Weights of a small transformer language model: no biases in attention or MLP, 4206 steps.
Each number is 200 + 30 x the weight over its row's rms, rounded and kept within 0 to 999. Layers, rows and columns count from 0. The size before them is the row's rms in percent of the matrix's.

# up: layer 3 MLP up, 512x128, rms 0.232, rows 405-431, columns 0-127
# down: layer 3 MLP down (transposed), 512x128, rms 0.224, rows 405-431, columns 0-127
up405,102,240,199,192,141,175,185,211,169,156,221,191,240,226,213,161,154,237,238,202,204,144,195,211,191,178,229,209,179,212,160,232,248,179,168,196,188,221,230,214,215,230,248,209,172,198,198,206,241,216,164,228,196,225,200,261,152,222,182,249,157,187,159,235,240,216,192,186,245,208,190,161,232,224,227,235,179,125,194,222,221,225,217,154,261,247,176,154,196,166,208,239,236,253,167,235,198,206,203,190,170,207,162,151,194,204,260,219,176,236,191,196,217,232,221,204,224,208,180,236,209,151,233,219,245,232,177,186,211
down405,105,245,203,206,186,171,261,181,233,180,170,214,154,202,185,224,171,203,204,205,196,228,190,216,213,193,213,207,211,143,173,245,209,226,209,242,193,236,158,177,157,214,220,264,203,211,155,232,208,216,189,207,177,182,173,205,237,185,159,206,220,232,230,197,185,159,187,191,192,197,225,230,177,145,211,247,198,237,180,163,217,212,235,173,162,205,220,221,125,239,209,197,219,201,194,194,186,206,138,192,172,279,259,161,180,190,197,244,216,175,219,181,165,188,205,178,244,187,195,159,212,257,200,216,292,179,228,128,176
up406,111,164,146,208,199,184,160,149,241,248,193,156,218,226,159,199,196,213,215,164,183,185,169,200,195,213,198,157,212,263,156,226,175,204,175,207,104,185,224,256,187,157,238,218,174,215,188,197,182,204,170,216,169,167,169,179,226,239,153,223,194,161,228,207,177,218,225,178,274,265,210,220,239,191,210,190,206,246,209,211,187,199,216,219,195,233,174,220,198,189,160,269,184,192,228,207,177,205,250,233,211,139,204,154,207,196,217,211,193,199,216,217,246,204,202,183,198,194,227,133,256,254,180,199,177,180,233,207,183
down406,107,219,185,180,195,217,219,182,223,149,253,225,157,202,158,238,169,191,212,212,190,223,157,185,159,203,214,202,183,187,222,215,107,219,182,192,256,262,201,217,167,193,192,175,198,167,212,188,206,210,193,226,176,215,199,204,241,142,191,221,213,200,164,171,188,157,203,180,205,175,204,202,203,129,209,210,214,136,259,236,217,207,177,209,251,249,271,179,210,212,201,189,161,190,195,197,174,182,157,226,225,240,200,272,210,203,164,174,171,194,181,224,213,169,187,279,237,178,183,220,170,224,167,208,171,217,213,130,205
up407,100,177,174,255,195,181,211,219,233,220,192,213,229,214,144,194,216,171,206,195,158,204,167,226,131,223,193,179,224,229,246,234,207,193,200,137,173,155,218,176,244,196,225,258,164,188,169,239,235,209,184,191,208,218,150,207,171,204,207,239,164,133,208,222,211,235,141,235,194,232,191,168,225,253,219,227,183,247,186,182,225,137,241,216,202,215,176,191,192,206,242,187,217,195,155,248,171,172,149,195,189,220,242,156,245,196,178,214,214,180,164,198,251,182,169,218,179,223,267,194,209,177,184,213,143,196,204,217,166
down407,090,200,209,166,194,216,195,266,184,174,170,152,230,138,278,118,239,214,165,217,245,190,217,238,235,227,235,236,171,170,199,182,234,178,206,223,198,200,163,185,221,206,211,195,176,248,264,189,205,175,191,206,241,242,202,234,222,214,238,180,259,210,189,198,204,202,234,153,243,243,193,196,160,217,204,173,215,179,180,234,180,250,235,205,217,198,226,198,220,190,203,171,193,183,158,185,207,188,203,234,235,127,203,229,153,164,260,173,191,237,222,172,189,235,182,182,196,170,181,208,155,179,233,207,228,217,190,151,220
up408,104,178,137,211,171,248,203,151,215,145,196,190,215,206,193,228,207,263,178,237,156,191,264,155,254,233,186,206,206,217,128,216,245,145,177,231,216,213,188,184,202,205,212,212,195,161,217,225,192,226,206,206,195,182,185,195,220,232,214,202,229,191,207,158,137,172,226,160,174,223,234,121,195,205,172,232,149,151,206,188,200,206,197,176,178,203,186,190,137,172,230,207,195,242,239,174,239,225,214,155,201,200,232,177,171,164,190,142,233,231,192,178,176,224,138,181,225,148,194,234,217,197,210,235,226,186,206,188,184
down408,097,148,238,199,264,276,188,223,205,236,246,200,166,171,196,254,216,187,223,191,222,242,220,196,261,168,203,187,252,216,190,187,139,189,192,218,139,199,178,218,226,219,195,227,215,184,228,161,181,190,214,236,183,182,221,188,198,185,151,195,199,161,170,165,159,245,179,190,188,179,190,195,169,198,195,211,173,205,202,267,184,239,194,178,199,233,218,220,160,215,165,213,260,217,186,185,192,227,239,195,232,183,220,207,208,252,203,246,172,211,239,211,207,263,230,188,134,202,254,256,206,185,191,238,236,213,162,194,253
up409,096,180,184,226,203,215,184,181,238,157,248,190,244,193,207,247,180,177,212,221,193,198,169,155,228,211,169,221,208,207,222,265,209,198,252,188,204,243,201,215,214,240,190,149,204,213,205,184,211,171,170,203,262,194,265,202,187,218,163,163,246,236,188,190,197,140,212,180,225,192,185,203,232,230,216,164,203,166,205,216,161,233,211,208,208,228,175,234,232,202,188,188,188,130,169,274,235,215,186,190,163,205,149,252,193,168,207,190,281,184,196,160,138,212,194,220,202,205,251,223,261,234,219,158,163,194,202,158,214
down409,100,157,246,175,216,209,215,204,188,189,135,193,184,195,177,157,223,226,191,233,179,211,201,233,226,220,231,184,232,212,242,187,186,143,190,164,229,200,213,239,161,168,168,175,297,161,192,249,188,197,233,191,166,226,229,169,217,224,207,191,244,258,210,221,227,207,235,197,240,187,140,185,181,158,163,174,255,177,186,256,232,188,202,207,183,186,130,177,214,153,231,197,159,237,205,163,191,160,190,186,187,248,195,161,217,207,140,184,213,162,209,208,195,165,179,186,215,224,186,185,130,191,194,222,158,190,178,186,192
up410,097,167,199,186,141,216,169,190,190,207,214,173,207,221,216,225,162,212,160,239,225,235,142,298,190,207,190,196,203,179,227,165,172,223,177,230,251,246,167,218,186,139,259,192,229,205,181,211,231,152,216,184,235,176,139,166,183,200,222,162,165,210,161,240,176,201,157,219,186,262,143,205,230,243,222,196,168,220,236,194,211,211,197,239,213,193,244,213,198,118,203,183,230,211,199,216,165,176,191,182,183,193,242,213,208,163,199,227,223,174,176,197,199,163,193,219,178,149,212,193,176,226,252,191,202,178,146,212,210
down410,105,213,191,213,182,225,261,209,188,249,199,192,212,142,206,164,158,236,175,280,234,189,172,226,218,232,183,187,156,171,207,210,173,180,196,212,243,158,212,146,174,166,173,183,213,179,201,200,254,199,225,192,200,260,185,190,226,217,229,234,237,259,220,206,225,172,207,193,162,216,264,209,201,220,177,248,236,247,141,191,209,158,198,213,198,214,218,142,187,261,188,194,235,169,149,169,153,191,191,173,216,193,217,220,219,221,210,256,189,180,211,172,187,198,167,146,227,211,198,217,215,253,215,270,195,216,181,192,173
up411,102,203,197,181,225,249,226,161,173,186,258,204,219,209,161,175,213,183,161,227,207,202,201,192,169,173,240,150,193,197,228,166,137,199,211,161,208,215,242,210,170,149,221,179,207,199,221,187,164,251,197,213,196,213,176,248,228,219,198,186,197,190,195,182,241,188,260,207,248,161,184,246,211,223,191,192,161,200,224,273,199,121,184,221,248,199,148,227,242,145,225,242,198,226,194,248,168,202,192,183,164,217,219,161,184,234,186,260,189,169,192,151,182,179,176,181,217,185,216,220,170,216,211,192,190,253,176,223,124
down411,104,181,190,210,186,230,242,167,174,216,167,140,220,198,240,152,149,200,167,158,219,194,190,174,223,283,210,195,229,171,209,207,218,200,249,244,155,215,166,246,203,213,187,189,158,207,189,229,156,139,182,198,176,215,227,176,226,218,164,212,184,132,233,183,219,182,208,184,159,207,207,140,181,208,151,166,191,210,212,162,222,200,195,160,200,233,201,200,141,211,156,186,183,211,204,190,189,176,175,168,189,175,247,171,175,202,159,174,203,203,192,186,221,175,258,191,107,195,196,181,189,206,228,168,204,288,185,215,205
up412,106,189,190,126,200,210,194,162,201,258,175,185,245,260,219,190,259,191,182,179,199,186,186,193,208,181,209,214,212,234,225,222,218,183,194,190,221,194,247,229,192,200,256,184,217,191,213,243,166,188,225,165,245,201,181,196,151,156,233,213,206,121,243,229,169,205,155,246,216,192,221,145,180,231,173,214,177,156,210,224,194,256,192,189,180,161,217,176,208,174,241,187,156,209,184,190,201,255,226,141,190,192,178,230,206,165,162,167,256,211,152,196,181,201,212,256,212,200,160,189,183,204,155,229,173,123,207,213,217
down412,114,210,202,183,196,203,192,188,225,259,219,129,164,217,232,246,213,225,195,211,153,200,186,171,223,250,157,203,185,178,179,246,181,175,228,169,194,181,232,213,189,235,187,168,222,189,241,197,143,211,224,247,183,165,226,190,219,173,250,182,238,214,175,187,197,187,163,271,193,161,179,215,197,196,237,179,233,222,202,208,222,211,243,165,155,184,188,152,181,183,246,177,229,181,228,173,170,208,185,180,232,232,223,138,210,140,214,162,153,165,200,159,144,165,221,209,224,245,218,155,234,251,243,181,173,198,238,171,212
up413,106,131,178,267,216,184,248,198,161,210,192,211,193,173,214,192,213,211,230,227,207,164,173,260,235,182,188,199,198,220,208,181,203,189,209,180,192,221,193,161,258,244,221,190,156,216,243,160,189,131,152,243,225,252,147,241,183,190,178,190,163,229,187,226,167,212,187,207,206,183,226,193,199,200,178,210,220,222,177,243,195,164,219,142,197,196,186,203,233,194,157,212,214,227,188,217,202,149,196,191,224,186,180,230,134,209,107,204,253,217,218,240,191,147,192,222,158,214,166,218,236,189,185,242,178,254,239,207,211
down413,099,237,218,248,227,169,205,206,276,277,208,222,192,193,234,218,153,118,203,185,200,193,201,198,225,246,141,231,240,226,231,201,222,243,164,235,213,199,194,163,183,236,168,200,143,169,170,245,195,164,237,151,197,224,246,192,251,204,236,198,196,201,171,209,171,233,224,258,187,247,188,167,166,192,192,213,178,223,111,180,241,206,222,215,183,194,205,253,247,210,202,253,198,206,219,199,181,203,220,194,158,203,169,207,180,203,185,228,237,173,249,225,195,207,228,211,184,159,191,188,179,210,212,181,170,218,210,216,199
up414,105,194,219,147,143,164,237,200,239,211,176,195,156,187,172,243,156,219,112,187,176,205,225,204,195,220,213,216,172,198,244,205,211,211,185,196,231,232,181,185,168,256,209,189,166,163,230,214,194,156,145,193,207,233,221,229,176,248,216,170,178,190,249,258,208,167,187,183,205,223,188,165,196,189,148,160,210,159,223,213,183,176,137,149,209,237,186,182,196,213,234,155,167,177,193,205,180,187,213,197,164,205,186,210,156,220,156,200,186,222,200,220,280,185,164,183,184,214,160,250,218,184,244,247,219,237,210,177,251
down414,100,247,179,208,208,224,182,215,168,182,209,144,208,217,202,175,200,249,190,230,190,185,220,203,190,230,119,218,179,172,156,210,231,202,238,236,163,183,182,237,200,191,221,201,178,269,216,155,217,154,239,216,179,208,181,194,224,174,218,221,209,201,149,116,199,199,176,156,267,169,214,176,196,223,200,170,227,201,222,186,223,290,241,259,221,145,216,174,225,212,209,215,196,209,173,217,238,159,189,164,242,214,176,175,130,207,239,220,202,201,229,157,182,200,173,228,227,221,216,208,196,206,219,182,248,241,187,217,224
up415,106,212,180,214,219,214,171,189,249,184,248,178,198,224,191,169,208,233,186,153,234,225,196,222,229,194,191,216,175,260,217,182,182,179,162,187,232,180,220,175,221,203,176,160,222,239,158,192,215,158,245,182,224,203,180,198,238,215,183,186,206,150,215,237,169,235,243,198,241,212,210,208,182,282,187,230,199,150,213,195,108,141,210,173,184,200,154,168,217,199,175,192,151,181,193,214,231,188,183,189,189,160,230,244,187,239,197,189,228,155,201,207,232,224,225,161,240,217,242,268,272,201,226,198,238,196,181,230,144
down415,094,202,231,167,216,223,152,192,228,260,226,175,182,220,257,166,179,156,172,214,179,197,224,177,200,246,174,186,190,226,192,230,177,197,267,227,176,220,177,213,199,180,198,238,223,135,194,229,246,214,169,188,235,195,211,207,261,158,171,243,216,229,233,170,156,214,151,179,230,165,205,197,151,187,170,199,215,223,157,154,190,176,211,176,199,265,222,201,185,226,196,159,186,224,214,214,185,184,169,186,181,183,231,156,195,178,137,194,229,208,176,246,223,212,199,185,219,198,209,140,209,126,186,147,218,175,246,184,257
up416,105,147,215,156,206,200,225,206,137,147,232,203,206,192,226,229,207,235,187,234,212,230,228,172,166,187,229,164,171,221,211,187,135,185,218,183,163,202,217,159,208,256,176,180,216,195,184,193,183,194,170,172,256,189,164,224,192,196,193,173,210,217,268,220,193,175,159,216,187,201,222,176,140,165,166,171,238,156,231,182,223,240,207,271,201,212,182,199,198,173,223,193,200,231,177,163,178,154,155,166,200,213,177,178,228,207,199,208,213,241,299,195,166,199,203,203,226,221,154,205,218,154,238,260,207,159,244,214,228
down416,113,191,212,223,204,168,200,190,254,194,167,177,187,249,174,227,215,172,197,192,185,191,232,235,198,223,217,197,240,157,189,209,166,193,205,256,211,189,199,206,253,196,205,225,193,191,135,188,225,251,187,174,205,175,222,205,147,297,179,189,204,220,156,192,206,226,227,158,236,178,172,192,266,205,234,258,138,222,157,176,229,143,150,160,194,182,215,191,179,180,225,201,238,204,222,171,177,212,268,236,203,224,241,232,206,195,159,190,167,254,180,184,217,177,183,209,253,191,199,175,219,227,161,184,163,169,171,222,239
up417,124,162,173,234,202,210,181,200,193,244,131,217,232,198,193,145,201,243,168,131,176,238,217,188,225,188,216,185,222,253,157,189,206,223,203,191,190,178,197,167,190,168,197,205,176,181,187,195,204,143,172,210,200,143,202,244,206,203,139,232,226,173,218,202,168,235,165,211,266,147,207,287,219,232,185,216,209,238,187,232,199,234,152,155,201,176,197,257,200,180,200,192,168,197,214,186,228,176,165,212,237,244,192,181,221,216,188,203,189,128,227,239,213,258,225,161,152,180,182,187,237,209,192,169,243,216,205,198,182
down417,105,212,241,143,153,175,211,191,162,182,229,193,198,233,158,203,242,168,180,173,207,191,219,217,180,194,153,215,226,236,162,213,196,157,191,224,185,202,232,215,156,234,211,228,215,209,200,171,198,199,276,222,298,191,201,239,229,248,151,183,226,209,187,221,230,203,208,238,253,236,222,239,277,188,165,164,204,218,248,201,234,196,143,194,196,160,186,189,239,174,202,260,182,182,199,155,209,224,215,231,192,207,149,169,224,205,199,208,123,171,213,186,181,186,179,177,184,203,192,198,203,213,166,147,202,220,170,173,175
up418,102,177,219,191,209,175,202,192,222,183,218,175,202,182,185,210,194,195,182,190,183,196,235,221,205,203,159,180,225,198,167,221,247,257,154,181,191,196,194,229,206,231,213,194,215,210,174,218,218,235,186,182,246,219,237,152,164,215,205,232,232,259,223,213,237,194,219,212,156,285,194,171,236,247,179,203,177,164,192,211,254,211,220,155,198,245,208,199,190,217,221,249,189,214,141,303,179,210,176,202,154,229,167,201,219,169,236,210,207,237,188,191,176,184,150,181,170,106,215,250,227,200,201,230,208,149,168,173,152
down418,090,214,239,184,232,207,217,231,162,203,202,241,210,234,205,155,246,181,218,239,263,180,167,194,212,256,216,210,182,204,161,151,176,199,232,126,164,146,197,247,222,153,187,184,191,225,224,193,237,233,163,169,220,214,209,253,214,196,178,154,183,210,198,210,207,178,220,193,217,172,206,196,176,235,229,229,212,188,276,219,250,244,205,198,165,160,233,187,195,198,226,205,212,232,207,226,276,192,210,232,213,212,170,175,188,232,193,224,148,196,222,184,143,266,227,233,190,199,223,194,167,174,229,221,241,201,220,173,266
up419,101,181,222,198,190,193,238,221,160,143,162,223,256,218,231,174,141,196,201,151,154,231,201,136,205,203,186,218,225,256,213,181,228,215,184,170,191,204,166,182,250,177,194,223,205,232,189,217,255,182,179,220,139,199,213,224,170,181,207,204,240,169,224,209,216,170,201,218,260,184,218,189,202,181,203,163,197,217,245,148,247,194,220,220,195,191,168,175,202,205,167,167,195,205,201,248,217,183,280,242,193,258,157,201,198,165,192,188,242,248,162,211,236,182,231,166,250,249,252,164,248,176,234,211,227,205,196,209,203
down419,093,210,167,287,213,208,241,149,205,166,212,148,204,174,177,177,137,157,171,207,234,181,230,196,232,187,173,205,212,192,124,231,166,231,203,192,162,196,186,212,179,182,239,184,198,188,172,161,182,218,199,241,248,172,186,213,210,191,206,205,196,188,226,207,187,188,262,195,210,194,243,191,228,211,147,175,218,221,213,182,201,239,171,149,213,222,198,191,246,261,187,225,164,209,201,205,178,231,221,211,186,193,232,248,171,202,256,241,166,204,231,222,162,181,177,151,205,174,192,268,236,249,216,194,255,172,169,139,196
up420,107,160,214,247,210,229,175,286,189,194,236,216,203,178,149,189,216,246,162,221,187,221,212,182,245,216,168,205,205,208,213,166,181,180,180,224,230,238,248,264,212,205,200,209,188,215,95,224,182,186,182,168,225,216,185,210,226,189,183,202,193,224,150,219,241,211,224,262,252,162,188,237,174,199,238,184,164,248,273,203,226,165,210,150,196,161,169,193,213,197,188,184,190,205,152,205,171,209,208,216,152,166,185,224,173,170,164,170,184,222,155,172,222,245,157,202,211,200,214,169,234,211,209,200,231,230,235,205,228
down420,104,221,192,214,148,166,129,153,227,210,141,176,193,189,224,233,219,185,214,199,185,209,200,253,210,231,235,193,265,200,210,159,239,181,190,201,209,181,246,234,166,186,214,200,184,188,190,215,234,190,199,193,169,163,169,149,183,222,242,212,190,156,222,249,202,202,199,159,195,183,138,212,213,168,239,226,261,199,154,228,190,220,210,221,128,230,218,188,257,140,218,227,253,210,158,264,202,168,205,201,205,194,178,188,214,189,216,160,235,210,257,231,206,236,183,208,206,238,205,170,179,158,186,190,179,179,154,246,215
up421,090,148,182,195,173,258,177,206,167,200,237,193,208,211,196,191,183,165,213,186,227,186,226,166,252,216,189,248,150,232,216,243,178,169,181,145,164,220,220,193,224,239,193,191,248,190,148,158,163,218,227,144,185,191,235,152,190,214,176,226,168,190,182,187,227,254,160,173,223,184,214,200,233,225,194,199,220,214,185,217,193,181,204,203,198,234,165,171,235,197,242,201,203,134,197,209,234,189,175,245,226,188,217,220,224,110,205,228,257,229,162,180,228,144,190,231,206,254,210,195,227,142,153,193,186,155,201,159,179
down421,090,214,217,224,168,200,188,229,194,183,191,213,164,178,210,146,183,199,154,207,170,198,209,199,227,193,206,263,229,275,220,241,216,198,204,250,190,196,302,196,202,206,209,186,216,190,227,232,196,193,237,159,213,209,181,174,162,200,179,211,281,193,214,215,139,258,196,192,188,232,197,221,171,224,176,212,248,222,159,234,206,183,224,192,178,213,150,189,213,179,226,174,236,138,198,198,178,217,292,215,207,208,173,182,153,209,241,191,131,265,234,181,168,192,221,259,199,200,194,210,191,202,200,180,181,209,194,174,169
up422,104,171,202,236,213,218,187,200,188,200,257,164,215,205,190,229,177,201,165,141,211,217,260,149,219,177,182,152,202,206,227,223,192,259,207,213,162,148,265,206,185,143,212,249,179,211,226,207,218,251,154,184,184,179,206,192,193,141,224,233,230,242,241,170,189,219,167,273,225,190,216,182,150,234,180,199,156,190,210,222,169,222,235,196,195,193,263,186,216,209,174,202,191,236,164,215,204,198,244,249,237,183,180,240,239,194,174,166,244,226,216,178,185,218,182,186,191,204,202,159,244,131,193,194,189,196,248,230,174
down422,107,190,243,186,148,214,178,181,212,160,231,183,232,204,227,183,171,235,193,230,224,208,197,245,183,166,180,203,252,173,200,207,182,200,248,229,205,194,152,189,220,223,241,200,223,270,204,186,190,216,215,221,208,199,202,167,157,278,237,196,199,130,195,189,212,204,208,172,173,184,162,196,254,228,191,220,213,231,170,190,200,211,210,162,218,219,154,228,209,202,176,197,144,245,200,218,197,165,217,198,202,186,245,176,130,195,147,217,207,268,220,169,186,237,174,126,180,239,223,239,200,160,252,172,263,224,175,218,178
up423,094,178,182,166,161,207,154,156,227,196,184,204,216,164,159,217,225,201,196,174,134,205,176,211,199,148,181,162,200,208,177,230,192,253,168,204,271,235,225,244,211,176,245,177,212,185,157,289,227,229,185,184,215,166,233,216,218,217,198,199,216,177,215,234,246,181,217,145,221,196,180,209,207,190,157,207,205,214,154,155,278,177,250,182,238,219,237,204,261,191,193,206,184,255,180,189,162,216,207,199,208,220,228,231,189,215,202,184,212,212,160,180,173,226,197,131,148,204,227,209,185,188,186,127,211,183,225,193,191
down423,088,219,225,170,233,183,199,191,155,206,232,233,175,233,185,193,238,259,210,227,194,189,200,150,173,223,198,209,145,198,218,177,263,232,187,203,204,227,162,151,210,197,194,242,199,190,150,157,178,228,181,213,156,229,173,247,211,206,177,195,173,199,180,194,233,210,215,163,127,189,236,156,177,170,240,197,194,207,249,217,167,224,219,163,216,192,233,200,176,218,262,238,205,198,192,207,196,212,195,195,216,246,218,164,183,225,253,223,151,142,246,224,193,216,213,231,306,140,181,205,182,146,206,207,217,175,186,208,194
up424,085,218,175,165,182,196,243,243,212,225,202,203,191,223,209,213,253,190,193,208,202,179,256,170,178,154,199,183,150,180,178,212,164,223,106,160,199,165,177,130,191,187,208,177,189,191,190,233,233,219,187,178,241,188,192,228,186,218,134,169,180,178,223,248,195,196,203,185,215,154,219,206,263,212,140,210,151,199,211,188,197,175,174,217,209,227,187,268,216,250,191,185,169,190,210,200,214,215,177,180,180,225,149,205,175,192,212,230,232,176,219,149,172,256,199,234,181,187,184,202,132,177,216,205,180,292,212,216,169
down424,082,203,202,226,160,181,206,222,182,184,161,218,228,161,258,199,179,157,181,215,200,189,230,167,133,196,210,193,199,227,222,232,192,156,191,205,155,195,241,195,174,177,228,183,227,178,247,181,169,215,213,222,146,222,205,194,237,180,194,167,185,211,163,140,256,211,158,236,226,192,205,173,174,214,218,202,214,199,186,195,227,179,251,153,241,189,206,189,216,140,190,239,204,220,185,213,139,196,181,229,182,195,199,224,189,155,203,118,165,205,202,244,164,251,209,172,170,243,179,192,206,172,235,190,142,196,106,187,149
up425,092,223,184,176,189,204,216,186,245,260,216,206,188,216,169,178,228,227,208,222,233,207,215,222,199,208,193,203,202,149,151,193,199,179,206,252,211,193,154,215,225,175,205,217,161,196,205,122,221,221,260,201,125,177,170,246,204,198,196,256,212,217,211,162,184,182,208,175,176,220,210,144,189,176,253,193,168,151,220,197,179,251,216,174,194,236,164,162,192,174,197,191,191,214,148,192,234,178,180,195,198,191,112,235,171,201,132,202,204,221,205,187,222,212,162,218,246,219,165,131,217,195,179,229,229,234,271,176,216
down425,092,204,199,163,222,172,192,223,223,235,147,206,149,215,198,206,200,192,215,200,206,228,187,126,180,190,200,193,224,155,205,214,159,172,176,220,231,164,281,199,224,192,225,201,183,219,222,185,247,212,150,194,203,176,222,165,218,218,162,179,162,278,168,200,202,185,179,210,214,221,245,189,211,192,181,186,207,178,222,241,143,229,141,215,193,218,234,132,147,180,188,213,276,178,192,191,225,227,187,218,210,197,238,244,264,192,210,149,140,193,179,148,179,225,242,181,226,181,208,222,186,204,243,249,211,215,194,192,160
up426,097,222,195,208,180,141,160,228,170,180,225,150,200,224,212,189,154,209,256,228,152,190,199,214,202,190,225,211,224,190,191,206,181,229,230,177,214,261,193,184,185,208,232,165,216,170,185,218,194,215,153,212,188,274,202,191,196,284,169,194,191,234,154,213,214,206,217,201,205,184,199,185,243,164,188,208,136,183,189,196,225,217,202,214,206,169,190,167,243,211,177,229,227,156,208,236,211,179,198,189,183,198,196,239,154,131,174,156,183,174,204,167,220,191,211,151,192,203,152,264,234,210,155,136,259,199,216,208,114
down426,097,252,181,138,194,212,240,173,219,193,221,196,150,197,179,194,184,179,228,178,196,176,189,156,222,208,196,276,191,218,177,184,123,207,201,264,260,216,219,171,199,204,205,206,251,159,207,198,182,224,205,172,210,238,180,173,192,252,229,189,213,212,164,172,189,279,200,205,152,193,165,201,187,208,214,235,191,195,241,267,199,165,186,215,221,190,165,214,236,261,193,219,158,195,189,287,218,206,192,193,167,224,247,207,194,213,162,154,192,172,258,190,246,190,174,174,184,221,208,208,181,186,223,197,191,216,267,202,178
up427,089,171,189,177,196,160,201,168,199,222,228,208,225,248,194,217,168,239,207,228,230,206,190,213,246,195,211,185,196,219,227,235,214,168,196,145,264,238,208,239,170,174,182,152,219,192,202,191,238,223,223,134,220,196,203,237,270,253,192,263,183,148,161,190,203,189,132,203,164,182,197,217,215,167,238,236,199,230,229,236,167,169,144,155,193,198,247,239,185,170,216,266,173,177,192,167,196,214,224,186,219,205,182,224,161,165,170,185,175,134,186,197,247,210,179,170,211,165,223,205,246,214,211,162,169,185,181,226,205
down427,095,228,235,201,175,158,180,172,182,157,271,175,226,215,246,254,271,199,221,200,183,200,172,186,196,204,210,145,207,200,163,207,230,156,163,191,174,186,214,185,196,214,174,130,151,204,192,173,222,227,188,223,209,194,181,211,197,193,220,177,200,212,224,172,233,205,254,180,200,229,180,232,247,207,213,195,195,226,160,165,152,233,235,186,177,172,184,208,257,213,180,200,179,136,142,127,220,189,254,176,241,206,228,148,209,216,236,191,186,212,195,240,130,230,248,208,184,196,216,206,188,166,196,209,214,133,177,214,211
up428,101,195,178,192,162,286,238,171,199,205,209,251,246,188,152,221,254,209,206,234,151,219,207,222,173,220,182,185,173,221,177,197,193,294,230,242,207,158,215,202,228,167,205,222,199,175,227,174,149,190,202,195,193,188,214,181,213,172,146,218,225,191,156,195,195,168,234,236,209,163,182,191,252,160,144,220,174,195,208,208,172,153,198,241,233,155,234,180,263,167,162,164,238,166,195,235,200,184,169,198,188,205,193,213,215,218,217,135,174,180,190,230,222,241,187,157,235,145,238,206,222,217,192,208,180,224,202,173,219
down428,104,225,197,168,155,209,259,190,226,167,212,212,221,177,239,230,152,206,196,210,199,261,150,190,166,212,213,179,183,158,181,206,182,209,240,226,198,246,199,191,244,201,158,203,220,245,257,202,177,202,220,126,197,197,197,185,200,179,219,177,171,197,251,167,245,206,255,176,224,228,195,179,156,225,180,225,250,226,206,208,175,175,201,220,232,245,199,216,193,196,241,190,199,183,185,236,245,188,209,204,189,158,205,266,140,187,151,198,206,182,149,177,204,191,238,192,229,208,147,160,246,236,196,266,171,135,213,235,210
up429,105,215,232,194,188,240,246,174,237,169,220,170,257,175,186,211,178,206,175,207,230,204,200,192,195,155,136,270,214,238,235,244,246,226,222,264,192,210,184,113,188,202,253,198,216,180,235,172,201,188,191,200,225,219,220,193,192,259,213,186,259,199,153,168,227,207,181,240,180,196,158,178,200,169,214,216,259,139,217,215,147,182,194,179,181,230,161,230,208,200,170,182,171,178,198,201,200,169,151,149,223,186,164,229,176,203,213,200,221,262,212,206,248,178,218,204,214,231,223,185,186,206,208,255,185,164,192,192,157
down429,099,210,179,222,161,193,193,235,190,171,205,240,223,219,195,221,191,210,187,210,179,142,184,156,134,145,208,176,202,228,203,203,219,182,179,167,208,155,239,209,214,180,201,163,209,147,230,220,216,230,236,202,243,189,170,230,247,216,175,171,188,184,192,245,173,198,148,246,136,190,175,260,174,151,167,246,222,227,202,213,214,197,232,170,225,138,178,198,190,215,209,185,159,239,134,183,137,249,240,240,210,195,188,181,158,172,226,210,158,182,138,213,158,206,214,169,190,187,181,214,176,145,177,219,178,229,224,186,207
up430,093,248,194,149,181,200,254,161,176,192,189,213,212,223,197,217,213,141,186,179,197,196,267,220,254,178,173,230,214,239,214,155,224,201,185,142,208,244,216,211,188,162,187,242,207,207,192,172,202,221,200,198,200,240,220,162,180,251,214,177,219,230,159,208,189,201,169,211,224,202,238,222,218,178,182,211,164,240,219,183,222,212,249,191,177,254,226,224,188,246,227,164,180,149,224,221,194,177,188,158,173,196,203,191,114,232,198,196,162,248,209,191,218,189,177,240,194,271,235,196,218,258,204,276,146,219,213,173,230
down430,107,199,209,168,202,154,168,211,250,163,210,182,151,241,186,228,172,236,205,174,175,200,185,239,227,214,189,141,231,142,231,202,187,231,267,188,208,182,216,228,204,277,240,208,210,258,201,178,192,201,156,197,189,198,184,163,193,197,203,178,198,161,236,198,192,175,188,212,215,175,134,119,227,281,199,175,250,185,216,198,206,140,174,173,208,156,165,235,230,156,185,243,202,248,244,136,213,184,190,241,218,235,227,181,188,186,191,198,209,216,189,204,206,194,208,217,232,232,187,215,216,231,209,155,168,228,209,183,201
up431,102,197,212,163,187,243,228,228,264,182,183,222,172,266,228,190,175,155,157,250,215,191,205,205,246,261,176,204,174,197,237,214,209,222,245,178,169,217,168,169,207,214,190,253,267,189,185,193,208,187,187,126,233,181,195,201,219,161,192,199,199,214,191,173,162,232,206,197,196,182,196,152,201,159,182,185,202,205,211,126,186,224,231,177,201,194,204,211,288,175,194,219,183,197,208,195,230,185,174,241,236,222,176,184,170,189,146,159,232,177,259,189,256,153,154,241,176,221,175,161,217,223,203,205,148,194,183,193,222
down431,103,180,216,221,195,203,209,170,170,197,173,178,198,165,186,184,171,205,200,152,187,184,191,272,166,231,214,152,182,135,219,191,198,186,216,217,186,249,153,181,219,239,199,241,220,187,220,219,167,174,241,143,242,162,175,186,171,203,211,218,246,181,168,177,194,213,177,199,211,192,176,209,175,197,221,210,243,142,135,207,231,210,212,180,205,175,216,204,244,244,190,156,171,234,198,163,253,201,126,204,186,163,199,202,194,224,196,151,171,226,193,215,191,183,183,171,240,241,197,195,165,226,188,117,190,196,266,265,253